Part of a small language model's weights.
Size: 16 layers, MLP 1536 squared ReLU.
Each number is 50 + 10 x the weight over its row's rms, rounded and kept within 0 to 99. Layers, rows and columns count from 0. The size before them is the row's rms in percent of the matrix's.

# layer 12 attention value, 512x512, rms 0.0812, rows 185-191, columns 0-63
106:63 57 38 37 50 58 63 49 54 63 47 39 35 48 35 43 44 48 45 55 41 51 49 48 46 51 45 35 58 64 72 44 68 60 25 43 35 49 67 70 60 41 53 41 58 46 40 49 62 45 42 61 53 54 35 48 55 54 59 57 46 44 48 33
101:57 60 40 39 64 47 53 52 57 58 46 57 56 55 46 63 46 54 45 46 67 74 74 45 50 55 25 63 63 28 50 43 54 54 51 44 48 45 45 52 48 42 57 36 58 60 51 53 54 57 48 69 47 38 33 43 45 48 24 79 54 48 54 49
100:48 49 53 40 53 35 49 57 60 28 45 53 39 33 65 44 50 37 40 21 59 51 61 58 61 44 60 43 49 46 54 42 52 58 57 43 39 40 55 66 41 37 65 53 49 48 44 45 67 26 35 56 45 56 69 40 67 53 43 62 62 50 52 55
099:40 42 46 35 27 58 48 56 50 54 38 52 45 46 71 47 42 41 61 45 44 51 47 67 42 57 47 51 43 38 23 34 48 56 68 25 55 49 28 37 74 54 54 48 45 52 54 46 50 42 45 49 65 46 56 25 52 51 51 60 46 48 35 61
106:66 48 64 62 61 46 48 52 56 37 53 47 44 54 29 56 43 48 44 50 38 60 60 69 61 43 60 53 68 43 31 36 50 53 52 68 43 55 32 56 61 53 49 49 49 50 48 36 48 39 51 35 38 47 52 35 50 55 59 56 39 53 39 62
101:53 55 55 35 54 65 39 56 62 64 45 54 49 47 60 55 45 38 37 47 55 43 49 53 57 56 65 65 58 60 59 54 23 59 49 43 41 50 50 37 33 64 50 58 43 42 46 50 40 61 46 55 66 52 34 59 38 64 48 33 57 36 51 44
106:67 31 41 42 54 51 54 41 49 39 30 39 51 42 40 57 39 55 59 61 58 26 57 51 56 55 45 71 54 39 43 37 55 32 60 41 32 47 54 56 40 45 76 62 47 38 54 48 60 51 46 38 57 47 42 43 48 49 41 57 56 75 32 38
# layer 12 attention output (transposed), 512x512, rms 0.0745, rows 185-191, columns 0-63
102:65 59 51 43 45 38 46 66 42 48 58 62 56 55 59 55 40 47 61 56 47 71 62 41 64 40 41 51 35 42 59 44 49 56 66 68 60 61 33 64 27 59 52 47 59 58 70 50 59 55 74 50 45 36 72 47 38 38 45 67 58 43 37 36
105:56 42 42 49 52 41 41 45 59 57 45 48 53 51 38 31 46 53 53 43 69 37 24 38 39 49 51 43 46 49 52 40 61 51 56 53 67 45 59 61 59 73 48 67 48 57 60 70 35 57 41 57 49 52 56 54 55 64 62 56 53 60 54 33
105:60 50 41 45 50 63 56 44 46 63 55 46 59 56 40 59 47 58 60 73 45 66 68 61 55 60 57 67 65 40 38 56 50 26 59 40 63 58 65 22 74 44 48 29 30 48 48 57 48 40 26 52 55 38 39 48 56 56 21 47 49 35 29 62
104:52 47 55 61 62 47 52 43 49 44 33 26 49 67 58 55 48 43 43 50 54 77 68 56 59 54 39 57 68 72 63 56 38 40 41 53 50 51 48 49 46 58 50 72 61 46 62 63 56 57 49 41 35 44 49 53 56 49 51 66 55 46 54 60
104:40 39 34 40 50 53 50 39 40 64 55 40 42 49 60 56 65 54 43 27 53 48 54 39 44 40 48 53 54 38 49 34 41 54 43 61 45 57 45 47 49 36 28 46 61 43 52 44 50 62 37 34 54 35 54 48 43 32 49 76 62 54 55 47
103:47 58 37 51 57 49 42 45 42 48 85 50 33 47 44 37 59 65 46 52 42 49 59 43 47 44 44 59 53 48 52 56 50 46 52 43 46 45 41 54 64 60 26 51 22 50 50 57 57 59 58 43 49 66 56 64 53 34 48 44 40 57 52 60
105:55 64 55 44 45 54 65 53 48 59 42 60 63 57 53 53 55 67 51 39 52 39 45 39 48 43 33 55 32 46 46 52 50 54 68 51 52 45 62 34 56 53 17 46 53 57 52 57 38 67 53 41 49 57 57 59 50 55 56 48 49 45 70 31
# layer 12 attention query, 512x512, rms 0.076, rows 192-210, columns 0-63
084:52 58 40 33 38 41 58 62 64 56 47 67 41 50 54 46 62 43 30 56 44 64 42 56 43 32 49 58 76 62 45 45 52 58 41 61 49 52 52 39 59 53 52 57 47 63 61 48 48 65 36 42 68 58 43 52 48 53 50 61 49 47 70 35
080:54 44 51 40 34 53 61 60 51 36 52 55 32 38 49 55 44 54 45 49 38 43 53 51 48 37 48 76 41 49 35 53 46 52 56 62 49 48 49 37 44 56 39 56 43 41 60 32 59 61 46 36 61 61 59 48 38 49 54 51 56 39 63 56
079:52 67 39 60 32 45 70 50 62 65 48 55 45 46 33 54 55 55 32 63 48 55 49 40 52 48 66 59 44 43 42 61 41 28 55 41 56 41 47 50 45 47 60 44 45 66 50 58 40 40 57 69 59 47 40 36 41 59 52 53 51 49 46 47
085:60 48 56 40 63 52 57 62 42 39 67 38 49 61 33 37 59 38 61 48 64 55 53 52 49 57 47 47 50 53 53 48 58 52 47 55 55 40 55 44 38 48 32 72 53 44 63 47 25 54 64 40 58 60 57 45 49 50 50 50 53 44 59 57
095:78 73 40 59 57 73 49 39 48 58 48 46 50 51 72 54 51 52 48 58 33 47 60 50 47 58 58 51 39 51 58 55 66 47 52 32 25 54 48 41 53 41 71 35 50 50 60 53 57 48 65 78 52 51 41 50 60 52 40 49 46 43 56 38
093:64 52 42 67 38 65 64 36 74 51 33 60 44 41 56 60 48 74 49 44 38 40 39 60 61 49 48 64 55 50 43 50 60 49 34 40 49 62 45 46 37 41 53 42 47 63 61 59 41 38 49 65 45 32 42 44 69 52 47 52 39 48 50 50
090:63 37 50 79 26 66 67 49 71 52 38 57 49 48 56 51 51 49 46 62 45 49 58 70 60 24 60 53 39 44 47 30 67 51 64 48 47 51 49 61 62 41 55 52 50 38 38 46 39 38 39 51 45 47 46 37 50 44 51 54 58 38 46 43
096:59 56 63 32 31 57 47 70 85 61 48 60 53 50 64 52 41 39 44 68 51 62 61 45 45 68 46 60 60 53 45 52 55 50 62 58 41 54 60 42 57 52 49 45 36 41 53 40 49 53 50 46 52 33 48 34 61 45 29 66 58 35 54 61
097:53 34 49 41 52 27 60 58 71 62 44 52 33 38 44 38 49 54 54 32 62 50 50 38 56 42 54 35 39 46 59 47 50 49 49 45 63 55 53 67 51 35 36 51 49 42 40 44 52 52 51 46 46 40 34 51 63 69 68 40 52 59 52 54
099:52 35 77 33 42 64 55 60 75 70 38 48 40 40 47 51 35 32 62 64 49 40 62 46 49 50 49 63 49 43 54 48 50 55 51 62 30 54 63 45 60 73 55 50 59 47 59 62 50 44 62 59 42 54 29 51 47 35 42 39 50 49 47 55
115:76 66 45 50 51 44 45 37 33 68 60 62 65 51 65 44 46 63 42 66 45 41 29 60 45 43 43 64 34 39 42 59 52 48 28 51 52 46 55 53 56 45 48 52 62 40 62 48 55 46 50 51 63 43 53 48 58 47 41 50 52 62 60 41
101:58 55 35 80 62 52 41 45 51 60 51 32 43 50 41 44 49 51 47 68 51 52 46 65 45 53 56 34 38 54 50 54 52 38 54 46 46 43 38 41 54 31 58 41 52 47 59 54 74 43 43 44 54 52 47 61 35 43 41 48 52 47 60 45
101:51 56 50 36 72 53 33 43 31 40 51 58 59 51 59 48 77 55 35 61 65 52 40 61 65 55 48 56 44 51 49 62 52 40 46 48 40 49 39 60 50 58 56 55 41 63 52 66 45 49 55 48 49 55 43 55 54 25 43 50 58 58 59 37
109:35 41 70 43 64 33 46 54 16 32 48 38 64 53 49 52 67 61 65 55 61 42 47 49 34 21 58 56 42 55 45 53 58 45 32 57 31 49 61 45 52 46 45 43 42 49 52 56 49 44 51 62 57 44 42 62 55 42 43 47 65 61 41 40
101:69 48 42 43 57 51 32 55 22 52 37 40 54 42 50 39 40 52 56 55 46 50 45 33 49 71 48 48 57 47 50 48 39 61 58 57 52 60 44 50 51 41 57 48 52 56 59 57 54 44 42 65 44 50 45 51 52 58 42 40 45 38 55 56
100:53 50 32 51 52 48 67 36 73 56 55 53 50 58 58 51 44 36 53 42 49 31 58 70 42 62 45 55 40 52 34 50 51 49 67 44 43 62 36 62 41 35 49 68 47 46 67 72 28 46 75 52 64 69 49 52 33 46 36 38 44 56 70 65
082:36 60 26 61 38 57 51 42 40 55 43 67 48 36 40 64 62 63 43 60 40 48 57 59 65 54 45 52 55 41 54 66 67 52 48 53 50 33 53 43 52 46 56 41 53 54 50 52 34 56 51 57 41 50 52 66 49 38 50 53 53 62 59 42
078:43 50 38 68 44 59 52 36 36 46 48 68 41 42 50 56 49 41 50 40 39 62 40 50 51 51 52 71 45 45 62 69 60 49 65 55 46 57 62 52 57 42 61 39 57 60 48 48 61 53 45 57 44 45 42 69 48 57 37 42 65 57 45 55
084:51 77 61 54 79 67 39 42 54 65 59 46 52 60 51 50 59 55 64 45 57 52 56 52 30 63 50 51 46 56 44 41 40 42 41 41 40 42 43 47 65 54 58 40 44 47 40 50 55 50 52 58 48 65 31 47 53 45 49 48 28 47 56 47
# layer 12 attention key, 512x512, rms 0.0749, rows 192-209, columns 0-63
087:42 34 30 17 50 63 32 66 92 29 51 47 65 40 48 50 56 47 41 42 45 36 68 53 46 53 52 36 47 48 63 43 47 58 59 71 74 56 38 42 51 47 46 60 43 48 59 51 43 40 44 59 53 34 56 54 51 47 46 32 61 65 65 41
088:48 65 52 39 71 57 40 62 60 45 64 38 50 42 58 51 53 38 33 49 50 54 58 63 39 43 32 63 48 49 62 45 48 49 46 41 61 53 46 47 46 43 59 35 54 48 62 67 46 65 35 56 53 40 73 52 62 73 52 57 50 38 43 52
090:70 56 66 71 85 32 48 47 38 48 28 45 58 45 43 46 52 38 59 48 42 55 46 42 40 49 46 59 45 45 53 55 48 48 69 52 38 70 35 64 55 67 47 45 40 63 58 68 59 51 66 22 52 52 69 38 54 61 32 61 36 57 50 42
081:36 43 43 55 36 51 36 54 64 43 68 70 55 43 36 38 56 53 38 67 34 46 45 34 52 49 53 23 52 38 54 32 63 53 45 45 61 66 45 45 56 26 41 64 66 53 54 49 51 44 54 55 49 42 37 50 56 50 58 46 54 54 62 61
088:65 65 50 51 68 57 51 28 48 54 63 65 53 65 52 49 50 46 38 59 50 63 44 38 48 50 29 47 58 50 52 44 47 51 64 46 54 64 52 53 60 69 45 51 53 37 41 58 49 45 42 37 58 56 49 69 46 49 40 65 36 57 43 49
090:45 39 61 63 49 38 65 55 37 69 21 53 37 39 49 40 64 45 41 40 65 47 36 45 46 46 79 61 46 53 54 48 50 52 63 35 35 41 52 53 53 45 61 56 36 62 38 49 69 52 56 44 45 62 39 35 68 49 46 36 47 55 48 53
095:43 39 76 71 31 45 67 44 94 43 41 45 35 61 57 67 55 32 51 58 51 62 28 42 50 47 67 62 46 46 44 50 61 38 60 56 49 34 47 50 42 49 58 69 51 50 64 53 49 39 42 68 79 22 60 49 54 53 46 33 68 53 38 55
107:51 48 63 61 45 36 65 43 56 56 40 63 31 41 31 58 51 56 72 59 46 53 23 59 67 50 46 51 68 41 44 50 48 35 64 54 51 61 42 48 44 62 55 52 41 45 54 50 46 44 76 50 46 43 44 41 36 41 60 42 58 41 43 43
107:61 22 62 44 22 55 56 44 54 46 28 61 35 54 39 44 68 48 45 50 36 43 45 45 36 55 61 51 42 43 42 43 51 56 53 53 43 42 52 31 48 38 43 37 34 30 60 40 47 37 63 64 42 49 49 65 44 53 40 45 40 59 31 57
106:67 42 84 79 46 57 48 55 75 40 33 70 42 73 60 41 53 56 39 31 46 56 52 39 64 49 60 50 32 43 45 61 46 60 43 46 53 40 64 49 46 44 47 56 53 56 41 50 50 66 59 44 66 43 35 50 41 58 61 41 59 60 52 35
101:61 63 25 64 41 56 25 35 52 69 48 29 68 49 53 71 56 60 61 60 58 40 57 54 61 43 56 57 53 75 44 58 50 47 53 39 45 49 49 43 45 39 42 48 46 45 56 57 38 61 40 66 47 38 58 58 67 27 49 49 50 52 37 34
104:39 59 51 51 41 43 13 38 35 65 50 38 55 75 67 50 34 47 56 59 41 30 48 29 43 53 44 65 61 63 50 42 44 52 48 66 37 54 51 51 34 55 70 43 45 44 32 29 59 61 40 46 59 58 49 31 54 59 49 56 55 48 54 48
107:53 37 50 76 64 57 51 27 57 58 65 50 61 60 45 39 45 47 51 56 74 56 45 55 57 34 37 47 66 58 53 53 34 78 35 44 57 48 55 64 44 53 46 35 44 68 25 72 53 49 50 72 66 53 39 52 45 58 55 47 64 57 56 43
101:48 44 46 73 32 53 62 32 39 44 39 51 44 61 52 35 46 67 47 59 57 55 45 56 56 57 65 55 42 43 46 45 43 47 42 56 62 53 40 42 45 73 54 67 67 47 36 38 43 34 59 44 62 46 47 56 36 47 57 55 36 46 51 49
106:34 55 55 60 51 34 58 50 21 58 52 38 46 48 46 60 52 58 57 45 32 54 46 45 37 71 63 52 40 44 59 45 58 44 39 47 52 57 61 45 44 50 44 42 37 46 66 52 43 40 47 51 35 70 57 57 44 55 62 37 51 52 58 43
102:55 51 65 38 60 58 57 61 24 44 43 57 34 45 60 38 66 67 60 57 68 60 45 45 55 40 69 51 43 41 62 70 43 44 53 57 37 61 58 56 36 25 39 37 57 54 52 61 54 27 53 56 42 55 36 70 56 61 57 43 35 28 52 50
080:67 56 53 38 59 61 37 62 50 28 38 29 53 50 52 41 49 57 56 48 57 54 48 42 52 29 43 48 70 48 50 37 30 53 43 32 51 39 47 46 60 58 39 52 36 41 66 47 23 34 52 43 49 38 41 36 57 54 62 47 36 45 67 67
081:72 51 56 75 64 44 54 41 25 56 31 46 51 45 53 46 52 42 45 54 58 51 50 50 43 55 59 59 58 62 54 43 46 37 50 42 39 55 42 40 54 37 63 67 37 65 56 55 52 56 51 67 39 43 33 53 56 46 58 40 47 37 54 23